{"num_hidden_layers": 16, "hidden_size": 160, "num_attention_heads": 2, "num_key_value_heads": 2, "head_dim": 64, "intermediate_size": 448, "vocab_size": 2614, "hidden_act": "swiglu", "norm": "layernorm", "norm_place": "pre", "norm_eps": 1e-06, "positions": "rope", "rope_theta": 593000.0, "rope_fraction": 1.0, "qk_norm": true, "attn_scale": 0.186, "bias": "none", "tie_word_embeddings": false, "parallel_block": false, "extras": ["some layers without attention", "value embeddings", "hashed n-gram embeddings"], "init": "normal", "init_std_qkv": 0.038, "init_std_o": 0.0425, "init_std_up": 0.038, "init_std_down": 0.0, "optimizer": "muon_variant", "learning_rate": 0.0117, "lr_mult_o": 3.0, "lr_head": 0.00821, "max_grad_norm": 1.0, "warmup_steps": 0, "schedule": "wsd", "decay_fraction": 0.893, "decay_shape": "linear", "final_lr_fraction": 0.0, "batch_tokens": 32768, "max_seq_len": 256, "doc_mask": true, "train_tokens": 171500000, "max_steps": 5234, "dataset": "wikipedia_en"}
Each number is 500 + 40 x the weight over its row's rms, rounded and kept within 0 to 999. Layers, rows and columns count from 0. Numbers have three digits each. The size before them is the row's rms in percent of the matrix's.

# layer 6 attention query, 128x160, rms 0.108, rows 0-127, columns 120-159
100:485498531576526534547492503531567456482559487538460493489542437517510489570432480517510505592502448479461501535480534524
088:491489504516500494444530513541504614479547536455497468443466415458500548529541531497522517486469464458480494479514451501
089:580499525536521518446483507474521546500561494490408474472537429478503506528442431518559508589444476532598553462512495528
082:514554549513537531511486469490517471474459524454417459453556457533541517553408525514497574557459497521502473587493546545
095:504503501567528490482470528443486432453449534500433492429509462485491494494379557515444545521538476480485468496544577536
098:444470568500526508510488521518485465540479516489559532563461557464453511499643529485564546472498548479490477476573435460
100:465477465452429473413525421491479493523485497421494520479600476502547540531570556496482531530417474449496559408501445476
112:505514572458454525489546438524469576498490480461519436496577455524510550508486568540478503538486580504515526475492447488
109:527481473469477558505505450565521551469535567488512541473491424640490541535511532461513521531486501502502528521508523533
111:550475471463489517502515437456449570553498503516454483435511544523539568541499446461501464481512538455572531465516446467
091:527482437534369532493490497519515486546465509476528555547553503561526506561505546532528462512426488566486469447560557471
089:526498486480520584446525517516515464503521496429636508459565499470503546536422531468470503509524507469488389495469494460
092:537569425548483536466507448514532545540545550570523502467550507484545475545536506487466442492467538453544459492477497523
106:505497472497520548549551502448425467539512548497471506552462495529516521575507491552466432476548516448453494568479519451
104:508556476458517471533428594393495522551568512489505450555487474544425516529435470455470528500516524566444449575581510531
098:489507590466527530482537541483544500503481584549501552508481473502497408439436507503569462507513561546489482513508506505
109:528462428550494445433501458513499462487487518498403480456507566538532610524476547474510530420444519536541491438549472507
119:493532473464485470501531478489469498491452501422483485485523529499442469543412485527455514534582538508529506533517512459
116:483578575464546445471498500483492543451606493552570450563505463527510493435558501446463455445444506525473473529446435512
095:472468483496474523549470539511513458544523496561506441498466534487513488516477438482494580472485553438502486466484536578
095:445508426528575523462459580565535463452529466444484489533489460525494435491438482463463570466562518482487466492500508519
099:437465508482580472534450508472597544525499493569537419468526557504515458486433490577516462530422439444473475530466425528
108:484608518488541452585529488452610492504545562493502424497572472541508440530447555504492449428463480532524495434535465510
105:543518581435516502504464472490528589537467514569517518526510524492506463510566523502436502457518522484517523565471430516
098:451595490530516504487458480456517495423507573493535482503455508521486563559486548505508503439529458533544551516439508443
104:448505498514575509540534627442519439473536422452472479439533475461449478518439562523479553522544458497509516521513499566
103:577540475465487466509526526474490513484503551526427485552520507525529474481511412427467482473507511499485465498505511495
096:624464525500495444502448438527528469444539510497459552436489545447502522493522508508484469456470491507482565488542540495
097:461449501477465441473489497484545497543439546521539567515453534453528492461567522506514516439471438469514424548511455467
101:552553497512574604554543476503537464487471523510514458446468508437480469510576476437481514497533610476512474553460533502
104:546531478416459525486472527516507472560446479508493550527467574488497527484552549458531510498454476520606485568500517511
105:548471508559518410441508453424514524519498478466490440481459470522486490565446469536517514490557509473422576508511493509
093:512517580527503527567481509524449517517446491524462502415537502506545475534465531498445407512486511464508511558493526495
089:448465518491481564474424495476525483501446529485535512545545558501494448470475516523497497524517504518495492500506503412
086:507523539483554532465527523456571491494482531499482507495529510564526469555414585487501443498514554477516500528515493509
093:503470518459573515545476585422488497527414567516511523505499478557512444480408534507503445469544483527473516533463496473
093:460486531513485402547546582529440475535448470489486546532475532532534458512512476482562429522529510547453530487469545442
100:519493510448450537510526457519502507461521488527482443472521461455492542492503524506468488501526539434472579436571527518
085:511459463487587568464498512473491524453530590573505564433515455475495435479468512592445487485532499483454533549489571463
092:543528400485462589554519453470527523519492534514476553541476471538505463512425482446450479482472491490496553553446526542
091:473491498544484464524454586461490482465444432515455488528495475535442390442438582533558555457542445575527479557489509485
103:531489493488508522485504468491552518449580488509495505510514414489491513482541548421482458561453498473547549585467511572
120:502477500486486498490518493483501489501478425477494486512522538477446545520538519451392453591573506456537523495480513440
117:455529529505463459450548495418474454459468579451468452457531441474431490514449519490461518484553503511479483511520517450
103:505467496594464509529559470542518477436516442510501502512524511534501589476462577554486532566486478491488461488499543574
095:477519553527502548468513540502582523493492654520491501555519500443435419491514539489514480502527497495496484514487478468
095:513504481478520462546554432532488529520493487490506490437547524527497502486463475548486488526545573510496519484488508538
099:512490516524528517473546457536503479441532406505528526516555499502418481462468504575524521491583508485440499452457513531
095:491525498493444499467481398476501503494467569567453559510551509532525536514560533580524495457558518498475487535542420467
092:524516530503548519537475531447561465482577444447517492446470401500584451553519463506505489471570473567533535403481505521
101:483522451535474488499584556454447531512459473494457467461470517499560401564483515508539496462567495490493507491506526498
112:513458540441597491464497490516482506519548399538512525539439519500479449503449416527462528502568468531510530451438469555
099:476464549558442503461456518493511538496576507466462466525583454514505529440458496556507493504492440501537442445539515507
093:509435498498496471564577509560514488510496493542445466514495579483557580533499469493509487545442516545542566467500449524
102:528495457450521445564509472537519511531505447488499494459555524479519459508561525435561421486492538538486539500513506467
097:501511531571448462525494430494529503428500519569492493459532502538558498505527549469465513494501400438471440482525559520
096:532497469540468540490488505481454471524471527473526549527481505533496468535517564484511545459497482426510473483483513526
100:451449501506533577526483598508426526460540508513439530487526522451580545524435580504458502541449492504529561459507525495
101:487530446508454476500520495491572494544493566390495400476495494551537478445414549437499513465474459501490496450440559531
107:515484473570555486489481570534491500527447431443520540460529530526497512528460581495468509503472485444495446455520435563
113:486511456519557476513467467552493496507475476484486475491468546546446530544487546462544554488574438551581484442460533501
099:491496466444466503493435552537538503522561453459489552513521495544514591461507521531507544409420525461506517434519531485
095:491501561515522488483540505549524526535489452479490475507536555471527481504501547534481488522455573554511473508508445494
104:465646587468558504524485582528564476514541537495560504479535528450527477452458462508529464494493512452507480495425512526
084:478479553486439462540480506523493463519502482446492472597533528484509468496528457425501551435518495458511472535468498485
082:490482523469503466506487472555459502484513493524484441522434543471506532481527489470547526445574493535516493484442428489
063:448536513494401490543510477543454414539509482453510510504487424506540526551606489492518536462465517537504510477480535513
088:509539412517496514510473474455505596510471442469498555448530455543461484496477526502421487473469525443496462537504541509
071:501515429500546525491484484498527582427522546561472502489550512518501466496425532535486509521485496482555564584546470551
099:506464477453481511513501429495455590559561463505522540537552486472515563531538445512532492524438544442463521609498441459
092:449484534482407453523516498510559508502509506454494464491497460476511583504482564534495568408469500492484441503555495460
094:557549497575485513521420493407467509529471509476484432478541479504456428482447486525509485516519470540475518518480605474
097:510473442475462553535544455468472445452472612520470488538485523451478425507496552494536510472503441554498510468519546547
117:484505599500534504485556530516533471436510497472542507496458462467480454530473513507480558502526459504473457529501440554
101:544502532515497477499554428463422498519515426436536521474533515550473556452480526496442458491452568554463527539490479470
102:492543408489433620519506500597562483503538518493493520496499442544556497410498546479592514534470524473507553508511589458
099:498441440513524468529536504521492516521530509477405482501472510489452482556509454483451478572493514480538499497503550565
101:497479509521496480475464429563568518522471443494463501535576539484470524491484470522534473523499591516490502491526496567
103:469588484443512493497442459522558578479503551519443499482592501450580420545431485455469481505532519521518526559512529493
102:509473518560572533474523486504521456459522525494511502471420491558508502507488434547510545496498537465532489517524502473
100:506474456527481524489470491566530452496470553532534443477528445541536480468530493527563432562492449468512579535471518505
118:514506538441562450442455526488483490486450438458489520501546497513549380500437516425516528491520555528533470542508494541
111:508533552426442494511570519494498459497575467498583504464572492482473546486542469538525503488480474479499447471494424467
098:532519462489544498537490522527460547503492523498494582543526512517525443387563448450533451545573467427530499501493460489
109:475465478410454548526496508502470480474531504497508513521503473478486502542536496520531499516584526513548509446530526481
113:525582497506518447548493513485445496546548507528451431433528483453515526540467500503517583441515500515481485525518531537
100:451492528552509532485457473549522529525440460447536457529514490455519580565529499452514528560519562552533487434551452464
102:466521523477499568531525467440537487579572479437483491512494473501535524495518429554579488488502467454542543493573498544
109:502510512502464506478535513452518406461533495440449535512473435459512521548510480498478582496529527531563432498454520500
105:588464545482514576552484470530512507536550469491485494488509548503469577533424440501507507553422522503499525498511492485
109:554557572504513506503620505568589503454511556489500594495477550539483503479521462500498466448478608513448459531487482464
107:520531483455491527543490428528564505469478513472566536520459487532522474496465549484443520480559517448470517491577515442
099:552499515469536542548552508474522472464534520535556507531515476511485456575489443489417498529526455425548475549498583495
100:505504487524492500433467416507507545467546518479532535547482483450604534481612474499523506443511438485496509491492515433
111:482498456530456524572577488533648533445456531466488529448536485531538508478517485488417442526510468550430490522477504513
109:557491479481443523395466503504532494469537548491476463527501457522483434487519508552491502424510503439463502466495488417
065:521533440489506431503504554503414539545450513488438464438504537494481493499507537489436448492530506579530493610462489497
075:471526521459358485543517519524541467526472444470486460521535486509490556527520502426521503471427552539517476552477469504
080:547473417505534560480505474411441538521487506493456515484494510513475477482434494583479476526435524518432499525578542553
077:515458561537590514561491565484510466480477516527563478486464516514478515487444577532459481500566399528470528424477500512
079:486492520487527504572480505496475428507524538533527505483562541536520544523518478560583483518524464524483513551401575473
097:511513464506515589539526514427460511475504499454565484486515459580494499500426535530485474522466440505452476552479610477
088:538441482477547526490549410515493514457529512473495549508508531558553500461419531519442585518496556411447440543464450501
097:514513509551581545490527535523570467457496474552489531481466532435539448455484518540499475469530461502471489485468529529
096:412522528501491454522587532547539467428484468461516497498510549478517599497496544501548542477520550555460554466516512492
118:492521510455507504482517416471485567535495517471462474565532548561585490551534414490518509532524551479475493522465456500
099:477541574542519461499527495524483493498487425512481491506490532426415477512516504535515469504554474493513526404476482512
105:514469483450519517501510508528569470472497511491520456467537485535422508521462445538435554533514526525455417549542548525
099:469461565557478414425481520560479482500454444491491478488518482483489478497522545500481478553476502540483469488478462517
107:501480499509507435480569527495521467481445526527538526458442573472470443495507565541485509448490483590450525462593462480
100:510472459488602442453492530479520474440505493506522506505502497419490530516412448524486516570502563455541465585480476516
104:484465495558543500485510508488471566512447548480567512517486508481498519474539596503509513485452503511477452464492421475
106:514561451522545497483487465488488495537471493567486428520427524428473503511463471545494484512544470501475564499524483462
114:526527467458479524513561494485487531486494504476464515560539505462461456462526495440576423486490528539543454416516488551
106:548504463550548493489547527481516555523496534488510456524462523534531541463474520458469532545456526527515455574468528522
094:459488484492451457449519436542457550474496510537513503485498420491519532467459521542505557506468462509478478436546426493
095:510527508481590500529460525426460507520523454506503538516524512474510535551487469525551491544536567497466442539542407518
100:474534525489428530539472500519494505480506445450491554439574523460525410462474469485513561488520535459499469492506520427
103:510553530514530473550400486506522477445512493497480458524485474518484470494489519498435523582551493558585468486452490523
102:521470441510515533554552450458560511457543563475529514477452550604505496533477472465495532548506453452456490550490580582
104:494440548495501448499530513547481497453511376448551473533440514429534436540447516533527570525486505456438507521544545461
101:457523502475484530494500482434507515449532560507472451526480536485447407499515531555473470508546521500482521493476525421
117:528447508453484524486476496546520456504488483533469432512548485491485544551517491534508519534453536447572483430573561533
105:539458582473521498577481512505489470475498451537445482567489520492482495485452526499479559561528551528540526490475526490
114:427483448498468485587481523539516439516470624485498553489430533601571530486587499534505479476502437480468503502528606451
100:456525441497459553542506515505522496553461563521545472437514501504522559564528566474537538497490499467508453501482504524
100:495485556489470372526506482504493469508523495521468483564502473516490480514471449535466508623517522484512469517503549556
104:501502428457548506504544496437531503463491564491557519449441498523483470529507512493480451455521469483446503462516589506